config.toml
num_hidden_layers = 9
hidden_size = 64
num_attention_heads = 2
num_key_value_heads = 1
head_dim = 32
intermediate_size = 256
vocab_size = 4096
hidden_act = "squared_relu"
norm = "rmsnorm"
norm_place = "peri"
norm_eps = 1e-05
positions = "rope"
rope_theta = 451000.0
rope_fraction = 0.5
qk_norm = true
attn_scale = 0.213
bias = "none"
tie_word_embeddings = true
parallel_block = false
extras = ["local attention windows", "value embeddings", "hashed n-gram embeddings", "a smear gate", "LayerScale", "weighted sums over earlier layers", "capped logits"]
init = "normal"
init_std_qkv = 0.0802
init_std_o = 0.0189
init_std_up = 0.0802
init_std_down = 0.00946
init_out_by_depth = true
optimizer = "muon_variant"
learning_rate = 0.00963
lr_mult_o = 1.5
beta1 = 0.95
lr_head = 0.0256
max_grad_norm = 1.0
warmup_steps = 30
schedule = "wsd"
decay_fraction = 0.649
decay_shape = "linear"
final_lr_fraction = 0.1
batch_tokens = [8192, 16384]
max_seq_len = 512
doc_mask = true
train_tokens = 132700000
max_steps = 11121
dataset = "wikipedia_en"
Each number is 128 + 24 x the weight over the matrix's rms, rounded and kept within 0 to 255. Layers, rows and columns count from 0. Numbers have three digits each.

# o: layer 4 attention output (transposed), 64x64, rms 0.771, rows 4-31,36-63, columns 0-63
# v: layer 4 attention value, 32x64, rms 0.497, rows 5-31, columns 0-63
# up: layer 4 MLP up, 256x64, rms 0.504, rows 0-58, columns 0-63
# down: layer 4 MLP down (transposed), 256x64, rms 0.238, rows 0-57, columns 0-63
o4:092127129133119114112122141100126167162127115131102137148129111100146143109108135155130101082125106108146146150137099127141082120119129099153148125122079115097119118146116138121170175114123102
o36:166153124076133167099158130156146098103132148101113108159114133135131122138118133137137194170126215119122079092098144123103218093132144153107108119102108136166117149101148121159114102103103131
v5:141117174068117135179130133128127134142103111102134161116136123120102151138124145116117129167142161146121135136145136110130118137154125100144138167151160080106107135113091145085084106140122113
o5:099106149132130117134123147142072156135126093146094140121141123103132168123136099138162141116084153146157104095138108087130174118117148124162112107112120166112117130117149076128093167095105115
o37:095132127131121118112118129098157120138130140135157133163114083147138101124118134138106164105142120140102173154089129122137114133098108139118151135138143130129189128162134129175149125140136139
v6:128153122121139163122136145126129105170101147131143125137133107087114099168136143107121141142118126166179087042095150122140126137074105169081122119101090144116106064135128137100104131171159107
o6:134146160093141140149130119112095131156119101111132121161135130144102089108119134120085111097093117124144158120166147121144090167109100125116125153127113173146127140128124117147106147127158143
o38:123103082187146096088108157110162142071142166177123099100117113127171160117141116124204115145165121068106127133126101132112154071154214071142149106100144067133104155092119187096167150161087112
v7:118058122143153131142135126145138098095148128111142102187153130097141175161148131144093106102111118112116135101089125116151133117124151192108116183144124156109134106137085118095147133115127149
o7:139121148121116123110120096087106107140135137117082127143151137128134135163108169096101130107139111120105143097089116122118132152121149106136171143101121127098105118113126110145145119159168131
o39:117158119165140105127105119168155148113105146154161115142129122104102127058154077114149113125180156104135097155169154137122120111111091140106130063130151122158101123150118151147114122096105172
v8:168129101161088127120137103140132157081142151139140135110127089122161161129158136137139131141126129178103136093153105134181129141098132084120133139147133141123087073137168126149138118104137108
o8:128140131099129146124098132140118187128129092144135129124117093133145147138126103137115176146110100110118125115114096163121120125116173140097130173149122112139107146133134097061090088148138105
o40:093125168146108104148109116084120096165131148133183130145130139161092117119171136119178078151151166151156114139116159125121098129172062119177089117113160150105145131105129137175146165111122123
v9:124131086138139124156154061120163111133129124097131128101158123137148151105151100119152108119128134121161165173092101120106136137105155137110129163192144109152141116138116157084105110122142155
o9:140142141112152112140128114098126077118122153113151108086133125150128132155153133149138129134114143065125165120124117152114131127116124112128116158135152118079095167164119133117109173152136115
o41:131093149091080124096117151166146164129122102146137115153129134090149109109120151119124152116149134193108068108147147110159112156127104133120133111082098111138183132140149120192135090126140142
v10:144113135116133149126138108162134134149147139177110088107140151138106138137113153142115136094162113113145137123152118105111125172149138129099197113145131134103136112087155118125109125092111154
o10:122106141111128146165148123147119137120181154135118124138108129120133126159127131123167151149172134096139105104166139142097122160137135164127123146114134144133114105133102109129103125122149152
o42:075171106146116108105127112129149147115090106116122148145153118168107141087162102111083146160116162173136150126121094139158124079133124103132090139139100110139126128178171158116193129143110077
v11:154173110081111130116135076137147123099128120094123135167126145134156149099101110138132140143168078136138151109144145160139109129103144072122159165134166148112144136135109129138152134145100148
o11:120118119137162121120126141139120136132180139110117125128082144151161090147138116122139143087107106115144169126088116091126115079140156108097114158167122098165129124145114109122106124163093153
o43:164163116145136120147147132143140148153117088148176128080160112093094120151087110118109114149126196119121143108137109131140121166146097141128132105047106140091147149091149136093137153113166123
v12:117114097097141095160129146121155157163131155124129108133138187180123115135164170100136116166109108148119125135149164155156144108078173141119112144167082136114093124165100107138124151097153159
o12:132149152123092163126109128113121158145149113091100123080122096098137152092148133077132156152105163144139181109148116149128090096073096121118105117137101078106117130130152154124095147152198168
o44:124153114147141080137142107140129082106128138129149140185137125141121161153069093171120077118119112123103080152111119090062140138169132101155137089151142146124144094143100093147145107131103070
v13:168105139110152140141099131105142129162159112137128112135116174102112125098136110134132047156128141118086152154193077097111153153121101133122104128107123104170133121105156100123090148133116119
o13:178134095141125122145104068089131124113129126131163122098164110137116100121137185143141098147137106130126147106090124130084117148091122101163122092084088129114136183095173136104145114166112131
o45:057154159145089100088113164129150130116107102156111114132115116123134124121079131115116165083094147121104127099139138164152167128144129156069154203217141111140143102168085127119118131131134117
v14:096092097108154060122140179100123120134115153117121163115108152150092159122116159143117163114135129125111154134100136113148132180173117131139125085119108146135130087094177138109137124133074084
o14:126154095142113117152127144150129126159126152132138169137140143131105156073125119096113120135155134180148157109118132095090121143121120185106112125136092153111038175106135102113138136133119143
o46:109131143128158145113132113142117152099183082113092075113153115114139087145159106152152163105110130056134118145179110136136126085122137093135126143129153120129172143163119168169103095124143140
v15:132114138108102113166105177137179083079167134082148125103154055122119097121136128086086136105127118148136130121186147149106136129105170150134146103130119106109157155103138130130130127108099131
o15:165164168161144119117120134155118135098150108100120107129109148094132135128134073072127126118128159095122119110136167168128102102140130131115155120101159111122116148145147118115149135121142125
o47:101118070148129097141121119105148134186090128191136127116113144107093126129139148204132165123154075139138155131107083131137163161112169118127115143166150155122151111123119133122112104146121152
v16:138094129128129107086114119100156138115121166154192140133109122102129125119150124163100194145145110117108170093155160097114147084113141157141109143111122081117099118130156164128097104120100119
o16:138158112084085130159096185107125153129134154144105163099127094129164134101148132084126124063112108110100124148173134130119127175150165094092115131133157183140096124154132077109158136107129128
o48:101100145149177137126120104127103114100123135161126138140098120115096125138143121153141116170122147109140120137107128136130121113131127154105127149141111154114161121135123148108108146119095151
v17:127092162157115130130100141121146096112150083108134155149154100098091103143127132158169136099132102121146131166116120068114107122130182109106114172113104100101077128125123163141177101155105097
o17:125096160122099119141130130116146102152132166126120141088130129106149168097091109076133118120131154130124105119113112097100148144147152105135144170106120154156135140163118097125116134163166122
o49:126124094111130153157097109146140118142070112126135094172138127163105116135174142173110159120141095123106160134137149188165117141085139160148149086112129110138122143098107090089109168137078205
v18:107121075087123140108130168118147095100122124159148124148138125142113141134124103142157103160134097162115122126137144115114094122105129097134094111112143148124156127104141094122146150120119145
o18:119098120124119123078109135141137153127128163136094114147103131121126145117097107106105130143106126155150130143145089115151104130124135137089131091143140109173110129132131134150141112117153153
o50:128128203166102139178112117120105120165119082123129123124117145139183145149112121155126110140156154112120131125151173139109140125142124145087167168091123129126157123144108113137139140136104107
v19:123120148126082169109163162130114150146113160128103175122151123132110132122082116142130113114110109147093147089125118117118095154142152103099167142137122126144159169134125133133164143143068157
o19:134158140162142126133125142143160160100126103123125177077117168118128111132097135159129099119102110127149097112132121140135119117116151139086114168113117113129114150118100108136078099119105123
o51:130139086125110157131116075141142112159139099074154092131118122143137123115144134104095138140139162132138185156116158139142163101171163118141102074151149169100182113127162109107148115115130156
v20:113156149086088124155121154151128158126119114158145092153132124121112109131103165111137106165126115087163126133079095162119114119120154100102162119176059133133128108161156118064132101134127157
o20:137092128080136145118136142151104114168135132096150096119125119177105124128108135114124162127136140105141120131149102154110142156124138109154118132136079132123119124097074120104140100172105155
o52:150170120165070146137157131091184111106130147100087152134120098092189150114162112132129111091177127149104123164112142117169145118116145131103120084115168120124140109133159107138118100148135074
v21:115110124133144140126152131159095140120081086135126124129118139097137142122124127110078147143145116153104143140150077170126116105109102139145093135125127154167099111122125159153148069164105156
o21:098117102132149098133152128137145136149139111146165123102186119149148153098105140186093137124141138111086143148126141118102102120131134127126101137131108112104138112115149134126125083122132099
o53:152152159130088121138089133128110125114139133117085108163109141119094107156111153089192114103137102163189117145131120135145178167101106146091122102118160121157116115126087090119108170098154128
v22:106118108122089119102128131128131077112137119140137126116100173137125101136184115091165135143135174111120154136134124088153105135097100150120140133137089117105163132157123143115111105134086107
o22:115123124149087120160120115113102155122144115120111121142119128131124143112149147105137124114188141100111111121143109088118105113074155131135152127132144154093126115145121099126151136137133133
o54:151129118105134120114118114136137135138127131171127154143184123128180132151135134121104159101091111124147115113106143158104169148196132127100108123147110117113102120120159102164118140166115127
v23:137153129114120125089157170138167100180125104145138175149155093151136135150114132095148081143102108108110129136137117177110155144118125157162159109110158099092134113133133098154159114149108111
o23:101147168132135111110150084099120132137115125116147102156109127148121111113139104106142105141131161140114098116092126118129128076146137178125139143120122141142111177095109108151122090127102168
o55:131108113133131136151100156110093166138121144120075110115143146126104159118072106152109148143142109198152165120146157120130140127116152102164134097145153162166128120118160162084101154138159091
v24:175107156135127175168101142138104134154077121106132131146106128130148154085117117094108128103138129144165119133108127179143128116176136143106155118101076138128114113132132150145162136097116074
o24:144138142132123184130133168158149122155120141125110144139147153116141119080096113153124143165134136134148129149116144141117123096142095116159107157111118128118127106119107135086133096139149115
o56:089119116129145099137137109092158165106182152092132149100099108143071126186165136125125117097136138136138122070133085104142153142087126115135128080151159121136123153128095105141156123133122166
v25:179095076121108118154116117109104141125115136183119158121140128120136132155097103108098108173129146102100149165117152121136144153085131134157109113112123143091131170218087170122118126140163096
o25:113151097147103141107087055093126126120066089113090071091082091117110129160118111113146086118136158141113098149117111154141152138116148113136118151152121174139159103142164166104121117131112110
o57:138116165142116136134144194183090145094182136118137175145105176132133114119155153174096130106102109117155112117124160101087096136125114129120149085128142104126100112120165083158159138117129152
v26:123108139158160127125094139112124135091144107138136116123084137117096151108133158121126163127127094140171135143115133143173101098129105127121179108123109116109148173129114093092105114140113117
o26:122126118144134149153107145145114144108148115131151115179143166136075123103101132118154142125087153155133126122135182153123129115145134125112089101135123153133160114102125140104119124141131143
o58:142164114112163108146179122141154107138122171141063172132162104143136113148159082137092085110137126116111143146086085133142174178113091141143131155117149130092094106147155135164155124134095149
v27:111149154120123128083142141110167101072151154121148132146096145099108176129124141128094143075139122155122101181146130096124126129175124138111145169126091156157119109152108122148118128157165104
o27:124132141131141127150109120103114133119107136095150172091140174112141137105123165124102116167149088125131121098152095123138144095130121108132125093125167155087160147129104112128132148144157145
o59:154152132150097112151176113144133148149132113155090130159154066157087125163157113108170131118106149135148116119128166130118135131087093161137104170082077089167113112153121140125119131096069130
v28:105082118143128113107119153115139189134094112108138097116117114103131088147150117107112124116142151125112112110140105145106144146114111133131139149129137133125125123119069147129126160133106139
o28:137106117140143109098109120147125128139123150123112153146143118135140130158099140126128128124129182129112131113095128108117103130124152131133121134114132146156140099123154119089134113106124130
o60:135131117094131147137084098130141136130156158123133136109095117126115134124137144105160132159145050124144136145117139115130139113130123106100117144148140096166136119132119129146135095137145115
v29:137116104168095120102149121115137094162088120115159138146175135109095113136111123140090138140133151083129104158131107102141113114151132141108156126149123155137083152120138110078091106092163119
o29:166141123158127130156129131136126135121137119157111138126151176131138122132101148115133138138129147124159102110120136128103147165153159110135137161112138146120167113126110143098138168135134151
o61:123156125114094096125127147105154122072117141128141137138109108118171128111169100135118141136137095157129110176107159086138127101108097164134141112121115088148108162142183140122091103172115120
v30:153144133134128088090137148136135138121103153134144118104141102158134128140146077171132135157140115133146183127133090134128122143137145104096143125124084153121120142078094127146122129135142098
o30:147117133123096117107126099139152154123124111129138123104111170142151135164143147139085155148128130121120114128113088126107125119157157153103119136123126127140150142165118130113127119138110163
o62:087163101130152150178122142084114090155156142116110115129130119125179133120141117135156092078104099134184105112175155138146121150122119103174114135150087119090122168124141127128125137113140119
v31:145130103104134120161086144114146122153116164104164104125139155133139107134114093131118147117122119110151128094118125107158102103087124117133133140165126132114173098100147097170138068126101091
o31:112127105071078133141094135142122116113174138140094130163094112124150157103146112120097111163085114120134106098099134186114099135123114157141157124116101083112121103175115158093105112142169158
o63:134099129201165142080115110128161144141127129126121131093177161121127135145112149134152147113169155130137142155105123112130151110171120109163091123164093149148113143073109111138117184107088150
up0:147130134148073100161074141175209121161126090173099125141173104123137080137164114138137115118117113143133133102145105149132100155178125133120106093136124155108177146139144175142123082140164113
down0:077084142130131149115131122117117131136119127142124160109118130113153110173129078140129135139190136161091101122168145158071114085118074109142106141125148132127141162094125109124131159144136170
up1:180137126091123139141133094170142172136136100125071183143127095132151097098152163121130128128115166115169145106116147088137131125111134117117128101120133110160156110115136152124165084123172135
down1:145134172130113080128144089149153161170100142133141153145129133153126119122108102115149152135088128108113126145152106091114163146128137130150135099143135102136149074125124167138157103115092119
up2:115132108144154170089142147131094133091126132126093122125145106147114078153156122153095141143146165108114139104078106110145188134101115155123114116108140107163160125106179126100153130134068133
down2:088120150150090154067169120132090131127168173144089151139076153119124139150136101159165166117141115168125162112127109146118146148126117149168129095131112159120149128126176070147142116141137148
up3:079093106135121124107163094177144117161156120185165101149079132104128131087109123118081098094123137119175073201116129145114127117102137064144177133092134169158117134148116157107063131142086084
down3:125107113116149147127145091119136146148190144163124059099129160120121126090123162106082119097111143149161129123119104136146093132113130101113167142098161122126114158110140143075141127114097126
up4:133114122107137097123119149158138126149117161136195120124131152132142095140132106136093109141120118109164158148157110128112108144127172124122138135109128122084164153114115102156121132158150125
down4:126148123156083143111138140127103101142135114130164103139101126095127111114145173094140148139121139130114130125129122111120175124117114132115131121158117099097124112101148158133134105100081155
up5:141109171114157158100110135147131120143154108099148130087136117175137099124121161135142103138135140087152144163137099143137145149120144077162112129106136127133140097102152137149109133121142115
down5:179129129150119122127084146148139098163157143133107115140083108152122090157174140133127165115143160123125132108147110110077162115168134118108139133143148095129146130109117115121144103119166146
up6:124125158133122093129138142137124089157150145160136144128081135146182110127099123189142132116138132089131139146181070154165117116116169122094118109137163137197163165130160074105105159105141139
down6:146142150111147126133136167166121144144113169175096111090147117138106151105152145106111166133153128152139156133184114097116125133191104129140178098157165122143196121123139084111105144129127121
up7:123105119128180143137158118135103062180145114141151127119190116140168124116119067125097152123130129150149162120157134157147132117122101119097138095134139122198125147121137070152153137139195128
down7:114115090095193120095143089111137121130146120112124143142167120137060094135107117134150140119120134130117172100177146177115131061126201161084131105097122110113094107145098175102059123128129147
up8:109145112132118113168130125132131139098157184100114125129096148113154172105140124131149138133114079113145113130112154094119142121102138140100162143127140134127111160127112147132136141151160146
down8:118100113124120173151114118128135110117160136110129138118155136183141154125101103097164100109135114139107146128106134170141087133094130115166149162116117096135138106150139126121111103098082128
up9:095113125144097162162139143124114115130143140128098100131132155135089124148117147131156125114123139111135096100102160058141076134116143118108130121131126116135141166154135107108122133130129136
down9:131096137143107160132167085114145090173158128157138117136134163131103169147150095140180118103131081145146103119125160098140117142154138131076118123163138135118158156136156127140095128122140086
up10:129162107153064083112137149113148141178138169156131166103149115158116118152113121090123112138164096168138098144130164149200152154132132107141124127141119116153103182111174129202151134121137124
down10:127123155154123167129157156159132109139177123130089106099120112089117114118122180081128100174158141150151144141129095117129127148139110091102081119125167147146113116141156131166158134176140157
up11:144114082128135141152109080126158146105146126151132102162073089084121137124131137143101163124085137144134121145111131129109135147098150121107116132127115172150155125110099093131178109127159107
down11:155128105166128138159127119126061121080120149107138127189129130139123160132123168151096110127144124144140104157109131122155089089126100125147120168140144139120096157151110118102082152144123146
up12:137170148131104051098153173106134119162157089089154161135118144144106118174150132131135146119076134124095137092156086133172141154103122118111126142135125119158095101141158124123136145113160144
down12:102100122129117160103168137086157087165134128118147131132109128171133118124126158115092118147141131146102102124103166154124114176126136152166149081155146134161057070104167159136152137128128120
up13:074074129139137095130142123142128131147158142129140139133090139161136135109122080173113080148119132093119153153100159141111199121135159134136130152120124124144127100091094121157157136148141105
down13:153174151124121125120117195155135168113132114150081107135129113156154128099103111130167161090125126112128138154136133210134111124091146119163133136094150129127141115138130170133166128105159148
up14:150172123125163078110070135146139088118152147132125109121122163138158124109113100152098130132127144155138109151139136117118141135129097167128107143144113149132083085144119087170140161141133128
down14:089179100119148103093136146124103159115112123122141118136100128112129146123157135111124130148145115168093159105185121127107141120122130137132118146077129117124158070087078119165130122110114143
up15:153134127101176113146118156101148150127148128118111129086158116148150107144132080133077143148140124082117120118090144139141133151074092135123193195087147116142145101171139124094138114150126090
down15:134115132134104127120151106103155166162092125123204157149103114181116090145138104142119145147126120117161178112112096091109088151167096147107164139122102085108177077145158104127153126118149124
up16:097144112147081121107128089104121128121134146102144135114163107115120113151153100134153116094142124133169096112144192105179162164153117108113133119122113151096134106123116142136141113122113141
down16:106147162138107131125131127148131110122144169136127134129141143138129158151111108158106169113143122191145197091073135156122087142104130142148091143100130124088106093141099146132113143140146113
up17:109142110113100146124097131151095083131156114131117104089094137085156161124138100137139135124109127128101124135153095175129149156159114146155150102141082136145139097112140126089106198113104128
down17:100140175097174143116100080137132152152136154145126120100135125107148156139149158060116114125121128139144073188132083128123184119119110140126130108156106113100121074128175148087147110131129156
up18:133116123147111151089114098149148143125176141125176125140140110147145163118143115146135153140161150126158101091104146135119163157134152087114130148157125102137112150112101145132080114102103168
down18:151123101140130131132125107147183141143104175117157134092136135126129104167155112147168134128124140161112169130109152094106100144110141139142128134159111108104120100119147121098133177091143116
up19:083137150171115128145122093108127122135124138153154118130130094133080068129046119138180124151144154131170142154096186107119112158149073119119165126122139126093160145139111126095112104160152138
down19:093112184154086141088103109148144116155142142159124125095106099105085165161112139100129122135136130162149089147065152135117114140134108099119134131121112107087105159107137139100090145157153083
up20:090145086137098116148084143078117105132129155135153123132116157104123130163143119140111109172156150122122163156127161111111145124116108085131108121098111136154095145168103138145090069123124129
down20:183106138098123129130153148079116139136136108151118152136113123143186117160141115129134143137157137130150110152150158114175156121100096108119116156159120184138149114100149148108126130148082156
up21:155146138113117119144135167123136095109136139136123153097150116114103153119106140139103141099134141127136108129131097097123070154137110142132163125123133132139143139107120097122124102130109137
down21:100121136139126153117149127127135095114155130119135111135111120111084134136137137116124138084136116099126145108175079118119120130122140116137150163139144107133136138107164118143160157144107096
up22:143119130106141145126115080120129133107134157132136109066141139153128081180211144148131118096107136129179174124130133157130119161088096138150121199118104095165150132135153140103115144138149121
down22:107120116156174134122160102155125117116170160149105137117116117126140182100134139128136148147149091146176187136108111148138152131119127153114152121099110087102186118159120111139108117143089131
up23:088118123170127131132139134110129125149131138121105134137099122114106139117130155129084139132087124115176127109091156104128112181133114178088105133103128165124114084088127083157113126179157143
down23:109132151142124096108135153118138132117098134100130081088156155095093116134132116181090119090131133152134153107095123153124109151126122126118127099111123143104162102129132119154110178100123060
up24:165140125105141184128131108122119171124116124131159131122113142117121117200143135136132168115104170162177115083101163139118097129140117128144107126153145111158104155117159108146117134147130124
down24:102121110125141093171143140136136123117129106123102118131122147132113140104093135159119129186161084124107114120093126115153094143107143120105113119098144112108162120154058147149140126119133136
up25:142125118099117131122160142116152147133147124132117194147122153117126094133117157115155172166163148151145117138184166144155144155149187086105135104177128142183080114107127159151171124111146113
down25:184173135114154134124089136122131120127109198125117152154116115108130143104161169142122159101160159143084104124151139169086100134140119107111148145115147118151094149141086123079104149155120128
up26:125143113113154113102103143133148146144111150130095120140160105094161163111107147179118136122167137115138139139132137126127091128155136139099145117098134140135110170138131103170148143141106107
down26:145140133148121118097180123152115143116108071101155127099108139140078139115090127135126139121112085096130134152130083093121142091136136090107095137127107112146134109133124108126157127130113147
up27:128145123137136150106108118120139108150131140140122097115124111135089109131161172102125147139122187112149107131138158150139131091133155161110133119130123080114126129100135092092104149096104121
down27:103144107142113148155108113141132113099117134135102121113102133157086155120114161122140114142110144116136064113169109133137141126144122165139096073167160118128167136126161096118074146120162106
up28:165125130077105159121129182121133148113133146123132132131134130145153106116102153112152126140151118097142112074130168122165087126156134136098131177114095131114094094102127150168106123133152120
down28:130133120148135111129157096137083165178130167120123092136112113111128152116088150126110113136118085168125107110095109109117138125126133121106086110147128136113155126173142114104113123139132145
up29:162099128127132124121144156109086088074131139156089093158106128115117112148120133163093126153130129141136142121125138075112154126115147148128094122126096161132096144144147135111105100145135126
down29:115130135135105113110155164111106110135134126142168102117134099082149174149144170113090130121119132178152113145117148104130133123125152103084083150130107171125118099092099136118093106157152149
up30:172101165142149122119094114166181138124121086131102149120125108132106144138113105139145096111176111175145109125106123125117115118167103175118134051092112076186144100104143187120102139134154145
down30:118091160090092144113136106165159109133153133107138142162127134130092149119126137128109143176116127151149072155125117106115164153205109180139137143112128138116111150117118100083090145156101130
up31:165153119165114145116172134120140157157141096128166094140143137113122161138120130104134097120086115135116162112111126069139155156126088160107098157164122109095115131116139093121108155140126161
down31:168099098108150114131136154138123141132115122171173152157172115146131117122116083170138108139135111157144147156134145104102114098128141140132085071162085133127177136133144152135132105102130134
up32:137133129097121145106102164130149095107137111142100164136084150134093137131106172112158115138158111121140110149123112110107075102111139104149111132116102141138154181099155110142162097162142110
down32:072140145130104129116141163097132105128128107143149101120146142095107128177148098110162141150119117132118118165150101129124130140147091113098127114129111130182138157135140118151132163136097154
up33:118157120084136155092144129143128137146133154107178158125157148126138080112176154159093124097163076114124118123111155165146136135142148135154112148095129142123120144150136142103131090105127100
down33:146076104142110159135149103146152163114125109186087082144114152120120125121200152151109098150113106125109096108108142147162139146129124131143116083105086129062118189146127091132140105095167110
up34:127101092121121144142178106134111142115149142122130145130150137149124156092069118139111108102144166128112077121165142132113095121131142120120124156142113161148145159158127161120076090116133197
down34:148110106150121145153165051100108151117127124147127136164098131112117138112110133115120134136138096132128113174103125143155139124173109112098138119116150115136110134133156109152134114122140123
up35:185081116117102145107123104132127127132147152179109117148125142139127124148156132142119119127156075162133170133154194113109153143108119085146116122117114160142134135103163109120120110103133145
down35:122097147100104129118174123107160177118160122161148140114109128176132173119128140139110122090194107177090134103131164124126135084123117136104130145140118122170114145124154123136107153092173143
up36:186154108156132157134133149104109135150141136155117157106130104130150138132118140105100107142135140109098105091130132173138078124079160140123110158133116072140101137104159117158100123089126104
down36:133152098138101115120158147133139124139135166116161119143146155109175100143133137142138119158057123093115142131144138113104153153126129129147142146182175162098104133130103122131154141108129120
up37:094106118095073132098105106101128114078135144160097122157119154120127119144118105165164130112156115113142159116140166117120168146171122124134129143164145131151107150120091113127115136095144142
down37:168132091171114130140134104101148157172137128106155157101127088142127164110128135126142154134170141140136114152131118082119075102081119110090133188120113130116129139172133133122084173108146139
up38:163115110130111135123106124164154145101159104084124124084112089131090141104143081133149137140126136155159127121157144128135126146135130126117142155117138115137147132152125080118132117111157125
down38:169121093094114124161139135128139141135139178109142104165140160117131107122105132128127134115162147144113168163151110138119128101168150129107126161102139099103146151148135134116130162135133148
up39:112144123111140174127146103129131087109123148136140092085168089095148113161098144131096144152155106147144145088111100117181115085114113126123141177138156135157092133124150121148157114127104131
down39:098117105154135139112187133118100111107137096146142150140131146096171164148148087130124155120131082131141140104137117162135098125078119082135146162119139155125157114110110119160126115105114125
up40:100099138133166102106110133157154067065107142149148133155121153111083134108171103160141125125153128052089111136123110090094139089126168160103113144106118115156088107117117162085096118143115151
down40:119176100177136124110152132112078183104138117104116119109103124158143146082089126098140145102060133125134081146113129119167113079085140119152187134107152108091133157119151088106181151131193156
up41:154088143125155122129072079144138124087159095153129128113139109118133113146122086122150137146174143130128120155112120150109162117131148110147114126115090104128141193093077171161158132104083159
down41:097121151098123150130086116141139093111102108103123144126125086107098152141135099122141096086165118167154134169174118164116145148145150132118093099125096161114147151137125138204121123104132095
up42:134131102100183153087135152127122131142117084115125120173093121096153142128122140131109102174124115118146169098098096085093179109100110153119165138092131117116121137135162114108129164133104140
down42:105112115123119127114113143119090150140103137119144119212116182169155134134141124111140095105142139161120113135134223121165168121126108134157128180136103135121135134156139107147140081154096145
up43:133090129157139113144140136112120153131109119139106145116146120133128145155126133135114163112126139158147103147107159150124114097146152104095131122156085115119111151132082111091142139120144147
down43:131090133149121130114158145108135124103092090117114093147139120160101137124183136142136145159116115108126093141098144169167118135159121114112147145103117141128091179138098133146120142126162089
up44:086112105168123084142113125155107130150115145142144142126108136119105111152161106119138084151086083131084130114119154128132131139101113117094157117158115162124149099162140105114146130085154120
down44:126100104170179162096159107149120155094113130169113118117103135116158203119151127120117143154096155144104075114094134139137104130091130167136166117128127133105149142129109136139126113109146136
up45:115134162114099118167174122116146168132114139156110106108113160092111082145130108080126114094138174126101126129101117157113124115146086150117128129133146155167113127096103121114096125167138144
down45:097109140124125089149137102110113170138084132121125134121090171136108109127100114118124149129132177136108122117104105164128120129115112099127135111066132095138109115101153151118098104099081135
up46:142114081144147154123108114152154109135133141087120153121115164143149129155132105175125110134129173154133139121141090118133119102117139148091127133126117084121114118119128139109116119118129113
down46:133126116152080129094167175159098161172127115127156129122100146134131112112096098127149109149141107130152118108136133120076117117109125113116141135150132136152112119159128123137129119126113124
up47:150126107107137100060122133146123133102169151135156166127152106148115141086101076135115114179160138162121106138159140091150137164097137173157108089127082121140116158144134165133121141122114153
down47:172121109112139143153108105096153136098160138177144144086070132107146160102067110155117119070112107124077131187140127127138115101115105166128128156176154120150150125105171117105102148120090138
up48:077162141122125152116116159117155141175174101126149132150155142115158115118121119114168119077119129136114133111092150118161149140127133108136127130126143115143072161149140118133159082089147121
down48:113139133094170155189120125068124160114121104145132145122142111113142161099096128153155115163131104072126178131126087169106152143159140154115131129122120166101145153119127163116152111137171143
up49:156140105124151125153146149140126110125186133107138126115092175150101106164134122161130143170081118153160093127123118121109127124163173171106125101142124158108121131106128117113133105129106115
down49:133120124173149101087138158122097130168140127116067098112133154132111102107126120151098159134135118115137119082136109124124110091085137134130168118083121087130134118131115105147154117127115132
up50:099150079151103116095136167139153087119176071077140139165114125099084103164118173116133156140062162086121147143116125024141152143114116103112131117084138116160127092123091109146125099095118139
down50:114133138139109149147142128133145141128148123154108140149094121110153133115135191105129142135123134124127156106128120135164128163111122096155116103131164126103112139176096174214168103158143128
up51:133143104145060106133111147120145169151110134133139142123154110132173097136088120112112132070144151160161125128120189175180117154131099057113121141113144107122162138114134115174150095129131124
down51:120146150134087111159134119128121103138150155117138069116146080124149144123122130081124106141143113177163108145119169129139138143113107140178087152154128182140143133160124139158173149166113125
up52:131123170151131091131150155121134099174088157106109103148132193138164156106142103142152108075118141105111176128128154113128083128136126174162122134099091125173090135155137169124129152118118152
down52:142139081155066187136115161152073137135147120144135158118099144153172120153159164129118118136130119136132146119151143121144145141112080103125143143152125140148105149132099156110128076168126119
up53:144090120175107175104095134115126126138136132098079115156108139124133100165135156064100121107135136085138157090094115145124110155147113136140138112110174139166174106127161139154108141133121144
down53:177105185145143116127163164148157122153083137157150126115078064166120138124135130109155129120138128181135139136153102124091149138129154189127115106138102120139132082159107141125073140127141138
up54:171129123102135142150144101128133150090124148145116154151133155123134061132137140145129099146185121113137088136143135127145131134142135156128160132148098198123142149131106137125161129089140126
down54:131122143132151138111192140114151114074117115127121136097177123128156195133154118117152167152104117142127186120099112155168143134114121101085139137116143175111117120091105126100107157107139142
up55:185151182155134127131121115127087134161158152105139135111112157167142136130153101180141123128136165100144109143145127122135133159156115117129119108130108156157139107104130089086153139185177138
down55:135149169131127134074169101115119141170141155126140136151121126135132145134129114147131165125127132104116160139145125100104132157112117109144117132160166100183094107121154135150170131135134154
up56:112130154112104107158092159144151098179121145138122104081151135141133102118143116099094103110136126113152093110162143105131127112112144125101112123158120123107151152094132168137146136136086136
down56:103125155120136151137104169138126125161133129131134112131120115163118116151132113145153095161134133140089131104109130151121161167152164157130113102097125116111113141138184119160121082129102121
up57:133102120185128147136111155134120150106152158114132102132131143129130129133105130120148132120162092099157133097081086124122148115146119092147124139122114127123135118146115147130128124145139136
down57:161136145168130097143155132120089116159110164090150135133147119161154138109112090135150175101150122127132173141113115123107124111144136157122151139127126144130138107129146161098130139122129138
up58:161109128096098099153134112107111159117120119147101119082109097118117151133038102123113150108119123105169119096170133154133123153130164106072101105150159145134135180078135131127118144151138149